Weights of a small transformer language model: biases.
Each number is 50 + 10 x the weight over the matrix's rms, rounded and kept within 0 to 99. Layers, rows and columns count from 0.

# layer 2 attention output (transposed), 96x96, rms 0.0658, rows 79-95, columns 0-95
38 68 44 59 57 53 34 22 58 63 53 30 58 65 41 46 55 49 46 43 41 55 52 48 38 55 62 43 26 42 49 40 49 45 37 48 61 37 60 67 43 40 55 47 61 45 47 63 30 72 52 57 55 38 51 39 51 43 48 51 67 58 56 47 46 50 48 36 53 59 50 56 49 50 41 46 49 54 59 38 66 51 50 39 75 49 47 42 49 42 42 55 37 43 59 61
62 42 39 65 42 65 54 55 56 59 42 43 51 71 74 38 45 51 49 40 57 45 50 42 42 54 43 62 43 25 34 47 53 68 47 38 44 49 54 42 53 35 48 47 57 55 60 55 68 60 59 56 56 45 47 57 55 44 46 46 39 62 54 36 44 42 71 40 45 49 41 46 34 52 52 62 36 52 58 52 68 55 52 46 49 56 55 40 49 57 36 40 58 50 57 41
71 59 52 54 53 46 42 46 45 47 36 72 54 38 34 53 50 38 67 52 28 74 51 37 45 59 53 48 42 33 68 44 74 37 40 63 45 53 51 54 40 50 52 39 50 58 47 71 45 58 43 48 47 61 59 50 51 50 46 57 36 58 61 50 39 54 50 40 45 52 29 36 56 42 56 55 62 52 55 42 47 43 40 62 47 54 42 67 60 60 50 49 47 49 47 46
58 50 46 39 38 41 61 59 34 46 47 48 68 51 64 48 65 41 45 44 57 49 54 40 43 63 44 62 37 38 47 45 47 44 46 68 55 50 39 44 55 42 57 39 51 39 57 52 54 67 48 54 63 45 39 50 47 51 52 55 37 60 39 59 69 57 52 60 56 47 58 55 43 52 41 49 54 27 41 49 66 52 30 45 52 39 43 38 47 61 49 67 50 51 41 38
41 27 41 45 50 57 43 44 49 56 47 46 44 69 51 40 65 50 45 47 73 57 53 58 52 46 66 51 50 26 43 41 49 59 52 45 55 51 52 45 40 42 52 69 62 45 50 48 46 58 51 35 54 61 69 50 49 54 50 62 54 61 58 48 45 53 51 52 54 47 41 52 56 52 44 54 44 59 62 55 21 49 60 46 49 35 46 58 33 39 58 45 51 35 48 61
52 52 46 46 54 55 48 53 39 62 31 40 36 31 43 41 50 39 57 53 49 54 37 56 52 37 54 46 54 58 57 41 57 49 57 50 42 48 60 53 59 52 46 53 52 57 56 61 59 55 64 59 65 56 52 48 43 69 46 55 29 39 49 54 37 62 28 43 43 51 71 44 58 62 63 60 54 51 56 21 45 36 42 42 30 55 51 58 42 33 71 49 41 53 59 61
53 47 50 49 64 63 49 60 64 44 72 50 48 39 34 46 49 69 54 46 44 35 38 74 54 42 51 40 62 56 53 52 42 50 48 56 68 47 38 52 44 46 47 40 39 45 40 42 58 37 58 60 53 46 60 58 30 50 42 50 60 41 34 60 30 56 51 47 53 53 47 57 57 63 39 44 47 61 22 55 48 33 54 38 48 38 71 63 47 45 45 56 46 42 38 66
48 67 47 57 45 56 48 45 51 65 51 46 43 52 39 50 57 29 34 36 53 41 45 40 62 36 31 47 51 49 38 56 48 46 24 42 41 64 46 56 69 52 49 30 41 57 40 62 59 66 50 52 62 40 49 59 44 61 41 42 36 58 50 50 57 43 60 43 62 48 62 76 40 58 59 53 54 43 42 51 56 35 69 48 42 53 46 39 49 52 57 50 09 60 70 27
64 66 37 42 49 53 66 38 48 48 58 69 56 52 75 43 45 59 66 48 60 44 32 48 54 22 40 51 58 37 48 46 45 50 53 48 47 48 57 34 69 34 56 49 48 39 62 51 61 40 56 49 61 49 40 56 47 70 41 36 59 46 31 42 39 49 59 46 63 53 41 38 41 52 56 50 56 53 51 36 64 45 34 49 59 58 39 56 35 70 41 57 35 50 40 49
39 54 31 50 47 47 48 51 37 63 45 49 43 59 48 50 54 75 92 62 57 49 56 34 57 52 53 53 43 61 82 48 58 38 48 47 55 45 58 52 50 48 47 41 39 55 60 55 53 36 49 64 51 45 60 48 54 45 52 46 59 37 47 39 47 62 59 49 50 51 60 41 58 34 60 58 58 44 43 53 47 56 29 38 37 58 35 58 53 62 49 36 43 48 46 68
43 56 32 54 38 53 46 36 56 41 52 47 71 32 42 61 45 64 50 47 38 43 64 46 59 50 35 46 61 53 62 59 55 51 45 62 49 54 43 49 42 32 50 42 53 64 61 66 49 51 58 48 55 20 33 45 43 43 44 38 65 48 48 61 44 54 74 47 34 54 52 57 42 42 58 54 53 52 41 60 54 52 48 52 44 59 47 56 60 51 36 54 28 57 53 51
20 45 60 55 46 59 49 61 55 55 56 31 45 53 42 44 52 63 44 43 50 55 72 48 48 56 41 48 42 56 52 58 45 61 54 60 57 41 38 60 37 68 50 69 68 54 51 47 60 47 38 51 32 48 48 54 45 57 51 33 64 61 61 42 53 56 45 42 47 49 55 59 53 48 41 44 33 53 36 72 39 50 63 53 52 53 35 45 59 40 47 37 53 39 39 53
32 68 61 58 53 66 50 38 54 55 42 45 44 39 49 61 54 46 40 33 40 72 53 43 44 51 46 41 43 41 50 42 47 49 51 58 61 66 63 54 47 56 68 59 43 57 57 42 46 49 53 62 37 40 76 46 34 46 52 38 45 61 47 58 39 60 48 49 59 35 48 54 66 59 53 56 38 49 38 47 61 52 49 58 58 48 60 44 33 47 28 47 23 39 59 34
64 46 38 36 47 60 49 71 45 44 44 45 44 46 47 59 33 29 64 54 37 46 33 45 36 48 66 67 48 42 61 44 52 53 54 47 59 50 45 39 71 33 48 41 39 57 47 45 68 40 66 61 50 52 60 58 55 44 52 44 43 43 70 44 60 40 49 68 47 67 58 52 43 50 43 49 32 25 38 58 41 64 55 54 46 33 49 38 40 61 40 51 39 32 30 49
73 51 45 54 53 62 35 46 56 58 44 51 40 59 48 48 56 39 62 53 65 46 49 61 63 30 83 58 55 55 55 44 63 66 50 43 55 53 44 47 43 51 44 51 58 27 44 53 50 45 51 42 59 53 45 42 37 49 54 44 44 46 48 47 48 53 52 51 55 61 57 60 55 45 54 61 44 56 65 53 26 44 55 34 72 50 56 34 43 44 76 29 49 65 43 49
53 45 43 52 51 65 58 48 39 48 50 43 33 39 47 41 38 45 59 40 52 49 41 59 43 39 58 32 63 39 61 45 42 67 65 30 43 53 66 45 54 49 48 63 46 46 59 55 57 40 53 60 47 42 78 34 37 36 59 41 43 55 53 47 52 46 61 58 52 37 60 59 50 48 43 43 39 41 64 52 61 65 38 52 37 58 51 42 48 54 44 52 35 43 49 40
53 56 46 52 63 61 47 58 46 50 51 59 38 42 50 54 56 29 44 46 65 42 51 46 41 39 50 56 60 62 31 39 48 54 48 38 62 50 57 51 47 47 60 41 45 35 40 41 47 59 60 58 56 59 47 52 37 63 34 36 59 56 59 45 56 53 56 48 58 41 37 59 44 56 47 41 58 70 54 42 63 51 48 49 50 47 54 38 42 59 52 49 61 48 48 39
# layer 2 attention value, 96x96, rms 0.0528, rows 80-95, columns 0-95
51 53 44 59 58 38 50 63 58 42 41 59 45 27 31 70 49 60 44 42 48 58 57 49 46 48 47 27 61 67 63 64 38 45 51 60 50 48 54 38 53 48 47 47 43 50 44 57 35 55 54 45 49 54 63 63 50 57 50 56 53 41 35 64 52 55 30 62 33 39 46 51 61 49 51 44 50 47 28 40 45 48 43 59 49 55 41 47 47 47 55 58 66 52 60 63
41 47 39 48 62 52 37 67 60 43 53 48 46 55 51 50 49 50 53 50 63 31 52 56 67 45 46 38 57 56 52 50 25 51 47 58 48 51 43 38 62 51 58 38 54 56 49 32 51 51 47 59 52 45 48 55 54 45 42 46 54 29 40 50 74 55 52 46 63 39 48 64 49 43 54 44 60 54 68 48 39 30 43 40 46 51 61 48 53 36 39 44 48 65 42 52
53 50 56 72 43 47 51 48 52 54 59 55 27 58 44 75 46 57 58 50 48 43 53 52 46 44 43 39 63 60 53 54 56 44 53 42 51 49 61 44 44 47 35 67 57 61 53 31 59 45 48 53 49 43 55 58 47 59 51 48 70 51 49 39 45 56 46 40 38 43 34 51 46 54 36 44 30 63 59 54 35 48 44 54 38 56 51 64 41 44 57 54 55 52 59 51
59 62 57 50 58 34 46 55 59 50 49 60 50 24 43 62 58 55 51 67 34 46 53 43 61 56 46 47 60 74 45 52 53 39 34 76 41 49 56 57 49 64 42 26 36 73 51 51 62 46 49 56 41 41 52 56 55 43 45 44 57 43 52 52 60 62 35 42 34 44 41 46 50 48 66 32 57 51 25 45 56 51 52 63 49 56 49 41 47 62 40 46 43 51 58 34
75 52 53 49 59 47 37 51 45 38 50 49 70 72 48 49 46 54 43 34 41 48 74 38 52 55 57 53 44 25 52 41 49 47 44 47 77 55 39 54 45 45 55 51 43 48 40 41 67 57 38 42 48 46 43 44 49 24 47 53 62 40 67 48 64 48 53 43 53 54 36 61 30 53 58 50 57 45 60 59 41 38 63 60 63 47 33 41 55 58 47 45 66 54 44 51
57 44 48 38 36 45 57 45 37 45 44 46 51 65 60 38 45 41 59 56 51 58 65 37 33 57 51 54 31 40 36 44 68 47 55 46 39 54 61 51 55 45 52 55 74 53 43 63 50 69 52 42 41 58 34 37 61 46 61 45 52 68 66 40 42 42 47 47 39 57 49 48 45 48 59 61 51 37 71 55 76 62 43 72 66 49 39 52 58 49 63 46 48 44 42 51
64 34 45 38 54 40 60 42 42 12 58 36 51 63 59 60 36 60 57 52 47 57 52 56 30 59 70 52 63 34 51 50 42 42 65 33 63 49 55 51 45 49 47 69 62 37 61 44 41 31 41 48 23 62 55 55 60 32 60 69 55 57 56 53 53 53 49 61 33 46 35 30 53 40 47 57 47 48 49 54 43 50 37 64 46 53 39 60 45 49 59 36 86 32 53 60
64 38 58 58 34 28 34 60 44 45 45 31 39 56 31 65 28 54 28 36 54 50 62 53 32 65 52 56 49 58 52 60 57 54 57 65 64 48 37 52 35 55 47 53 52 45 37 37 48 60 53 56 55 46 53 47 48 47 41 62 49 58 52 54 41 57 39 58 33 48 45 73 52 55 50 55 54 48 50 55 38 55 37 48 54 44 47 47 65 38 58 47 79 52 53 60
34 48 75 51 61 51 49 24 46 63 49 44 57 36 37 45 57 44 27 27 47 53 42 40 53 61 47 55 54 43 33 49 40 61 54 53 59 56 63 47 58 63 46 54 52 48 39 46 45 56 52 52 45 56 49 43 52 71 60 50 40 50 58 55 47 41 44 50 48 53 57 66 51 65 41 51 50 43 64 44 47 37 65 41 57 41 66 50 59 36 39 60 55 65 30 36
51 21 51 52 51 45 50 56 38 38 45 50 38 49 61 47 41 46 39 38 69 48 53 39 42 51 49 59 44 55 27 54 50 47 57 34 53 52 63 49 65 58 75 65 59 33 46 38 41 56 56 44 45 82 65 53 61 56 44 47 31 57 56 46 44 40 42 64 58 54 47 45 72 56 47 59 47 55 53 21 43 57 65 43 49 48 56 54 45 47 59 45 71 42 51 41
50 51 64 41 60 44 61 52 50 46 44 64 49 43 53 50 60 36 32 58 34 55 44 45 45 60 45 50 55 48 33 55 42 40 52 36 42 65 69 43 46 58 52 45 45 57 50 76 48 45 52 54 53 70 51 44 44 37 78 42 49 53 50 45 52 47 54 62 39 62 52 39 68 51 52 61 57 50 42 27 57 73 54 48 37 35 67 46 39 57 63 49 49 44 49 45
40 37 42 38 51 40 63 53 43 48 53 56 50 59 59 43 55 51 58 40 47 46 62 44 49 49 51 53 51 59 49 59 59 49 28 29 46 58 38 48 60 45 30 46 50 46 44 46 58 68 57 56 61 65 37 45 61 63 42 60 69 50 62 44 55 50 66 52 40 64 50 47 47 40 53 62 49 64 52 58 53 39 33 45 48 58 45 47 47 45 65 34 56 45 53 50
34 48 54 64 41 47 55 36 42 47 57 53 42 59 46 56 50 64 56 69 47 49 80 44 61 46 34 38 59 46 40 46 34 51 42 49 45 53 46 58 36 34 48 48 49 31 50 77 49 45 51 59 50 47 39 39 49 68 50 56 64 47 45 50 41 64 60 36 54 30 44 59 54 50 34 56 58 65 61 79 50 29 36 56 49 59 45 48 75 42 67 54 48 61 74 48
53 68 62 67 48 57 48 50 48 40 37 40 67 53 41 55 49 57 56 50 38 52 41 49 49 60 48 51 41 35 46 42 49 49 50 63 43 37 52 46 59 51 67 66 39 51 55 56 58 54 50 53 27 45 51 40 60 50 49 52 50 52 48 46 48 61 41 52 30 61 46 48 53 56 52 56 58 39 28 45 60 57 47 73 41 50 53 51 62 65 30 57 44 40 61 66
52 40 47 65 44 50 53 52 57 45 49 55 48 55 36 58 59 65 50 49 43 53 61 45 59 46 45 54 51 54 47 38 48 50 30 59 72 42 45 53 44 46 40 41 36 43 21 57 46 70 57 51 60 60 29 54 48 68 34 59 55 45 52 58 62 53 48 61 38 58 42 52 55 47 53 51 44 45 42 48 59 32 60 52 46 53 40 57 59 39 65 41 59 51 35 35
55 39 50 52 41 41 70 45 53 52 60 37 47 35 35 63 48 57 51 55 36 58 50 53 50 61 61 53 39 47 61 50 46 50 60 49 55 49 45 61 52 49 43 65 56 51 55 58 43 54 49 46 45 42 44 37 59 39 58 49 70 56 48 44 45 48 46 48 33 44 58 49 50 34 51 55 44 48 34 68 48 55 39 53 48 60 44 39 59 47 48 42 56 29 49 65
# layer 2 MLP up, 384x96, rms 0.0755, rows 0-19, columns 0-95
57 44 55 52 40 65 43 57 51 42 50 62 43 45 44 46 45 44 38 21 69 47 51 63 59 45 58 50 39 51 41 42 53 63 50 56 44 51 54 69 48 49 47 41 58 60 50 59 56 43 48 48 53 53 38 52 44 47 42 46 47 60 43 43 47 54 50 43 58 63 69 52 59 40 39 55 30 46 62 58 56 60 49 49 62 47 47 47 71 37 57 41 44 64 62 57
60 46 55 58 51 48 58 51 48 61 63 57 18 48 47 53 51 48 52 48 35 48 34 22 63 50 48 24 36 43 47 48 54 37 55 53 49 53 51 38 50 78 42 50 50 57 36 33 67 49 34 51 49 52 43 48 60 39 56 51 45 72 41 37 67 48 51 37 68 41 44 39 42 51 49 44 40 73 52 30 55 41 38 50 59 60 40 31 52 49 40 51 50 54 35 40
52 54 75 58 51 54 56 42 40 45 41 57 49 39 45 79 45 56 27 59 33 38 60 42 51 37 48 46 61 57 50 62 62 49 51 44 17 38 43 44 51 64 60 47 37 55 61 57 35 55 60 59 51 28 50 65 48 41 47 57 59 35 54 52 56 23 60 62 52 56 71 58 41 47 38 23 56 60 55 65 57 72 35 63 68 51 67 56 47 51 54 46 52 44 45 67
59 31 46 46 43 67 51 50 58 39 46 69 39 54 61 44 58 66 65 41 65 66 42 55 50 50 54 48 52 68 38 44 70 59 62 69 53 37 40 44 39 46 40 66 40 48 63 44 30 49 46 42 47 64 47 45 55 39 39 44 28 45 51 67 70 34 45 27 54 45 57 42 63 65 57 60 30 41 50 51 41 42 37 58 45 57 79 43 47 63 47 30 54 58 55 35
38 56 27 50 40 43 47 49 59 44 46 52 65 40 44 50 51 49 36 30 58 45 49 52 53 53 40 47 39 50 52 67 47 47 36 50 48 44 41 38 38 61 49 42 52 48 55 59 54 36 55 47 47 47 39 50 51 56 46 54 53 55 44 47 43 62 44 50 47 65 43 56 58 50 48 43 58 50 37 39 50 41 65 65 56 42 64 52 57 54 43 55 41 44 58 51
50 32 49 63 44 78 39 60 63 43 59 42 61 58 68 48 70 65 51 52 34 59 42 48 44 54 69 52 44 48 51 50 47 58 51 67 46 36 53 43 38 48 56 46 55 61 58 40 40 37 50 55 73 53 49 51 43 47 50 48 47 46 43 39 62 59 46 28 60 52 52 51 61 49 53 46 43 70 60 48 60 57 50 34 58 40 52 64 43 51 46 43 54 41 46 57
44 43 67 43 36 44 55 53 79 58 56 50 59 55 46 61 52 52 34 39 45 48 29 62 53 42 35 49 60 40 46 57 44 42 55 59 38 53 42 54 47 54 67 36 59 31 35 24 57 43 59 44 47 53 66 40 61 53 29 37 41 53 47 42 46 43 51 40 44 37 58 24 56 47 52 42 55 59 66 51 56 50 51 46 61 59 57 45 47 63 44 33 65 41 25 52
60 35 52 64 57 62 61 69 56 51 32 46 45 26 46 54 52 52 42 53 63 45 47 68 52 61 42 59 37 43 55 57 65 40 55 50 38 43 35 49 13 56 36 48 39 63 42 63 41 52 42 69 60 55 47 50 57 53 66 33 53 59 54 33 48 59 51 57 59 57 52 40 43 43 56 43 67 47 58 44 63 61 51 53 34 54 63 61 73 52 48 56 50 69 33 40
40 56 49 72 53 56 54 41 38 42 57 60 59 43 61 52 55 50 46 54 55 38 52 53 46 48 46 49 55 59 51 61 54 62 37 29 34 34 44 51 46 65 49 49 57 53 42 40 55 64 42 44 56 44 39 60 55 60 51 45 65 42 44 46 42 63 46 58 43 66 38 50 43 49 40 58 52 38 49 52 56 67 60 49 41 55 36 56 36 41 53 57 40 55 50 53
56 58 43 55 48 43 52 39 66 35 47 46 52 54 61 47 49 68 40 39 39 47 47 48 38 68 39 34 40 30 40 46 56 57 43 56 37 49 56 32 56 60 44 47 49 56 51 55 60 63 45 53 43 47 46 41 31 63 45 62 50 40 48 37 27 71 56 48 52 55 51 43 48 56 57 57 36 60 49 48 52 37 51 47 64 53 65 32 45 51 55 48 55 63 36 30
44 54 53 60 39 45 49 40 37 45 45 52 38 45 37 56 47 26 35 44 57 65 39 42 44 62 49 47 26 53 55 59 51 61 48 46 44 57 63 50 49 52 30 62 45 48 67 45 42 60 45 80 53 55 46 46 46 59 54 31 51 57 49 42 58 39 35 46 59 33 52 34 36 45 34 56 48 47 49 57 59 40 44 39 72 36 44 44 55 31 47 48 46 43 47 62
58 47 38 58 56 59 51 54 59 41 61 48 44 32 50 49 53 42 45 50 36 57 48 57 60 50 42 47 45 61 23 63 55 47 45 50 55 27 49 32 51 55 43 61 57 44 46 53 58 59 52 58 67 53 40 55 45 52 52 52 39 51 42 56 32 65 55 48 48 57 40 49 54 52 64 60 58 49 56 31 47 49 65 64 52 46 63 57 52 66 51 34 56 60 47 42
44 46 44 48 41 49 52 44 47 57 51 64 74 46 24 32 59 36 73 53 54 51 39 38 47 59 40 39 56 36 69 45 48 60 57 56 55 56 65 38 37 50 56 45 61 45 53 62 55 49 56 60 49 37 61 39 57 40 55 44 25 56 49 55 48 34 44 28 46 52 45 41 50 33 57 48 47 53 63 53 49 50 60 38 40 58 39 62 56 53 54 45 54 64 51 37
58 44 46 65 47 68 39 39 73 31 51 50 36 41 68 58 61 41 51 47 44 45 55 48 63 47 49 58 51 73 77 52 53 47 44 41 56 40 55 36 46 42 58 58 59 43 24 49 48 54 43 65 48 41 38 50 44 58 49 37 47 57 52 35 57 47 52 62 50 62 65 56 61 45 50 56 52 33 38 74 39 39 49 40 63 39 63 41 57 38 52 48 56 44 51 44
56 52 35 64 56 54 62 63 44 67 52 54 50 52 47 44 42 41 58 31 43 46 41 43 60 52 39 36 51 35 67 60 51 47 38 62 56 58 55 62 43 66 45 49 54 48 55 42 51 59 56 45 51 62 58 33 53 55 56 58 52 43 27 72 32 47 50 54 54 54 61 64 58 56 42 48 50 51 37 72 17 54 46 44 66 41 48 28 49 47 56 41 64 46 71 53
49 47 45 44 51 49 70 36 47 41 49 55 59 69 46 40 41 45 56 42 31 50 43 43 50 44 43 38 56 45 59 58 51 49 71 48 26 27 46 48 53 47 51 68 52 42 47 52 53 51 72 34 60 38 54 61 51 51 35 61 53 45 42 46 41 38 52 32 62 55 60 43 69 32 50 41 28 45 57 53 43 55 82 42 47 42 63 36 59 62 54 37 52 46 38 60
55 39 60 48 36 48 56 33 59 64 53 49 40 53 51 62 56 53 51 36 57 58 51 56 57 46 49 54 45 43 65 31 39 53 33 58 55 36 45 40 49 55 52 59 59 40 48 48 54 52 71 46 31 33 51 45 52 53 37 59 47 56 37 50 48 50 60 57 36 53 43 49 60 58 54 48 44 57 60 42 38 45 52 43 64 54 46 38 42 46 48 47 60 40 61 57
47 54 48 45 61 66 43 33 59 48 34 43 44 46 55 67 55 36 44 53 40 49 62 49 59 39 63 51 59 71 36 44 56 53 60 51 61 54 68 59 38 46 55 54 35 38 47 44 46 44 47 57 31 60 54 27 51 45 54 41 48 52 44 33 64 60 47 30 40 52 59 51 40 32 64 59 62 56 58 61 58 36 45 48 65 47 66 55 57 55 53 43 57 60 47 46
49 55 46 54 50 42 41 33 57 30 52 64 58 51 47 47 42 51 31 43 30 53 42 53 49 54 52 57 41 34 67 47 50 35 47 67 50 44 56 45 47 53 59 63 67 52 56 55 48 63 39 40 44 49 60 65 27 59 42 47 65 51 40 50 33 43 41 70 57 67 24 47 44 56 42 56 54 60 41 50 49 36 47 45 57 61 57 62 50 43 43 54 62 41 54 64
54 50 19 49 37 43 31 48 44 40 32 30 50 57 47 37 49 65 44 29 46 67 59 42 43 78 38 59 21 44 71 54 58 38 63 47 32 42 56 38 38 65 51 70 49 66 42 59 58 48 56 58 60 40 41 66 50 52 63 31 42 51 39 54 44 44 40 56 61 61 65 49 57 46 74 53 39 62 49 33 55 33 53 43 41 51 47 49 42 54 54 58 74 60 58 53
# layer 2 MLP down (transposed), 384x96, rms 0.0759, rows 0-19, columns 0-95
34 53 43 45 51 54 48 51 47 59 42 47 51 42 42 70 39 59 47 58 55 50 56 47 55 33 43 40 57 53 36 53 57 41 55 45 62 43 55 37 40 56 56 38 47 74 51 60 56 45 64 68 60 66 52 49 32 54 50 68 67 51 58 38 31 31 50 66 60 46 46 27 39 55 61 47 46 52 54 49 49 57 63 50 34 47 38 57 46 63 76 54 32 58 31 35
50 57 40 43 45 61 47 38 38 44 38 50 47 59 39 46 56 63 40 55 37 23 59 43 35 41 38 41 63 35 45 22 49 42 71 66 46 44 57 50 61 58 62 35 56 64 60 13 56 51 54 52 50 47 56 55 51 46 33 39 43 37 54 59 62 43 66 43 49 55 69 52 44 46 39 43 49 68 56 32 33 56 51 52 42 61 51 44 49 30 56 58 47 39 49 68
66 56 43 44 36 43 66 76 45 58 48 49 59 41 30 34 44 59 50 43 39 61 45 74 60 50 34 49 43 50 45 32 39 62 64 39 57 40 38 40 54 53 40 59 47 63 47 52 54 33 45 46 54 58 50 42 72 45 59 16 44 53 35 55 43 67 58 38 54 56 40 63 65 46 39 67 58 46 50 46 56 50 59 56 36 53 51 39 45 51 51 66 67 54 46 45
78 50 56 67 48 53 66 26 40 47 44 30 56 62 32 58 37 62 55 56 40 28 63 71 31 37 49 56 63 50 37 41 41 32 36 52 43 64 46 54 54 62 60 64 24 50 38 32 41 55 47 51 56 59 39 51 60 43 35 43 47 29 42 37 55 63 58 55 43 63 62 49 48 53 40 46 74 45 56 60 43 56 40 66 36 42 46 43 49 63 43 36 45 30 47 47
69 40 51 31 40 54 52 57 55 45 60 44 44 46 45 55 45 46 40 43 33 56 53 48 36 44 49 38 45 48 50 44 72 56 49 54 53 56 52 56 43 39 44 39 49 55 31 52 51 51 44 48 63 34 43 50 44 47 42 59 50 55 60 63 54 51 54 54 46 34 59 60 42 55 54 60 47 45 53 64 53 47 53 44 26 45 36 46 50 55 50 51 45 48 44 51
38 55 39 43 67 45 67 38 42 48 51 43 53 62 44 47 25 39 43 44 68 51 34 55 65 59 39 44 52 64 36 49 58 38 53 61 61 43 48 52 39 79 40 54 47 46 60 53 47 52 43 52 38 48 56 54 41 51 50 51 67 54 44 59 53 40 61 49 51 45 52 63 40 64 52 57 63 26 58 38 67 43 67 69 55 34 53 51 69 40 47 60 42 55 57 52
49 64 48 67 48 59 57 69 41 63 38 58 54 35 43 44 69 44 73 38 57 54 63 29 51 64 66 53 49 67 43 46 61 75 58 42 45 51 52 33 48 34 26 50 52 40 48 45 55 43 37 46 43 40 29 47 47 47 60 62 31 59 33 69 52 52 58 57 44 66 47 76 45 43 50 61 65 33 40 59 45 81 56 69 42 33 52 55 45 53 49 61 32 53 58 64
52 32 47 69 57 53 53 50 47 45 40 20 58 53 59 50 43 57 55 50 51 76 42 46 65 58 74 57 49 45 49 47 58 41 59 42 48 49 32 40 56 53 34 50 66 42 55 44 49 50 42 44 31 34 28 49 41 63 39 56 64 48 48 41 54 66 59 43 62 39 66 52 56 59 55 52 43 52 50 59 54 37 41 52 70 52 60 58 55 41 46 37 67 52 35 45
52 42 54 37 51 46 46 55 55 44 47 46 36 58 41 35 40 47 46 53 52 48 57 53 48 60 50 52 53 60 57 52 45 54 53 56 65 55 41 39 46 31 46 53 44 49 42 50 47 50 46 50 32 51 49 55 37 46 45 44 48 62 57 53 43 51 50 34 44 33 52 50 53 45 49 59 40 58 44 41 42 37 42 50 55 53 54 40 58 49 47 39 55 49 50 41
47 44 50 50 52 62 50 35 51 41 38 53 44 44 47 37 46 42 61 59 72 59 58 52 40 44 56 49 40 44 49 56 37 56 39 43 50 50 28 45 49 54 49 53 38 43 72 61 59 46 58 46 33 44 49 42 58 61 71 50 44 54 51 47 42 36 45 27 51 56 45 55 57 51 56 31 49 48 39 45 50 60 58 38 65 45 69 56 55 48 50 35 54 45 25 58
61 36 51 46 51 37 47 56 70 51 57 42 62 57 43 31 58 62 56 52 31 48 41 64 50 43 43 46 51 44 55 41 55 51 50 49 47 44 61 53 55 45 37 26 62 38 54 49 53 37 50 36 50 44 64 52 56 53 45 73 51 40 34 54 42 58 54 50 41 48 53 51 59 54 50 51 38 50 29 33 35 53 60 41 42 45 58 43 36 48 56 59 57 30 60 56
57 63 49 34 62 57 45 33 53 56 50 44 52 52 61 50 63 45 60 55 44 57 40 40 46 35 59 51 40 44 75 56 48 55 47 45 51 60 50 46 65 48 39 57 49 43 42 51 38 43 47 64 57 66 55 45 43 67 53 39 53 63 45 50 53 56 53 59 40 50 39 45 45 61 55 58 35 58 56 47 41 37 65 52 55 54 51 47 59 53 56 67 46 42 49 52
54 61 58 57 51 57 64 41 41 53 25 46 42 27 76 59 40 55 35 47 52 51 42 53 48 48 45 41 42 49 55 50 45 47 49 49 59 55 44 57 67 50 61 47 40 48 54 46 53 37 57 37 46 47 36 36 63 64 65 46 56 44 31 47 43 58 53 42 59 62 53 49 44 54 38 45 44 32 71 57 62 57 41 59 64 49 38 52 64 65 48 54 42 57 54 52
70 50 68 57 60 47 48 54 34 68 42 57 49 43 29 60 33 45 45 44 49 50 45 43 57 52 47 49 57 47 60 49 50 63 51 54 38 58 33 62 55 45 47 54 36 55 61 42 56 53 55 54 60 37 46 46 41 41 65 51 70 73 54 37 56 42 41 61 35 44 46 46 34 46 62 33 39 63 79 49 35 54 69 50 53 65 35 45 41 61 58 50 48 60 31 53
61 48 68 67 41 38 49 46 35 44 57 53 48 58 81 52 42 61 36 45 45 32 49 52 48 56 45 63 63 42 49 42 65 61 62 65 49 37 48 49 31 60 47 51 63 51 49 74 65 44 45 43 55 70 67 53 29 51 47 60 40 45 49 53 59 50 62 54 46 62 52 64 50 42 41 55 57 32 54 33 69 52 61 49 25 50 36 58 53 53 42 47 61 32 59 41
50 49 56 49 45 48 56 49 58 37 46 58 39 56 34 59 60 67 49 56 66 50 65 65 62 39 43 53 49 47 50 55 62 41 41 55 55 70 56 48 37 43 45 40 65 50 48 67 68 55 39 42 45 42 51 49 62 47 65 46 31 56 52 57 60 60 63 64 24 57 48 53 46 51 42 60 61 41 43 49 36 41 27 69 43 60 39 63 40 47 52 44 51 41 35 39
38 61 48 55 53 43 54 70 52 34 46 36 68 70 43 58 59 57 49 44 40 48 50 41 44 40 47 48 42 61 45 51 54 51 61 44 49 52 68 51 43 46 61 25 30 34 36 39 58 39 31 42 49 55 54 43 43 61 62 38 67 53 64 51 52 53 51 51 64 45 40 45 52 60 43 37 43 49 63 72 38 32 58 66 41 49 44 45 40 60 48 70 49 48 45 53
67 37 73 46 65 41 44 35 52 35 56 53 35 48 45 54 54 58 33 47 55 35 63 47 44 57 47 68 62 45 55 59 47 49 39 58 52 47 57 63 54 55 45 49 41 55 62 40 50 52 41 52 43 47 64 73 45 64 47 72 56 56 49 41 35 37 62 58 46 53 31 52 52 47 53 45 48 52 45 32 55 39 49 52 52 41 60 44 45 49 46 73 52 47 34 48
57 30 52 52 54 57 54 74 43 58 52 57 44 39 56 53 56 56 48 47 42 49 52 42 50 57 50 37 37 52 54 52 49 57 65 32 61 45 39 34 50 59 56 49 53 46 48 46 50 48 52 47 46 58 46 30 67 53 64 52 50 41 33 42 60 37 66 55 56 38 57 59 60 55 46 56 54 41 49 53 55 63 47 38 42 47 27 52 49 49 64 46 64 43 44 52
04 47 44 43 78 40 56 34 69 39 48 41 42 32 27 36 40 67 56 33 57 59 48 32 53 50 42 51 50 38 27 52 50 39 44 57 39 63 48 41 66 59 52 37 44 37 27 44 63 47 57 38 53 55 58 21 41 52 45 49 51 55 47 49 52 51 51 38 51 38 56 58 49 46 58 60 47 61 40 72 53 55 46 60 47 61 59 53 60 39 57 44 27 39 69 74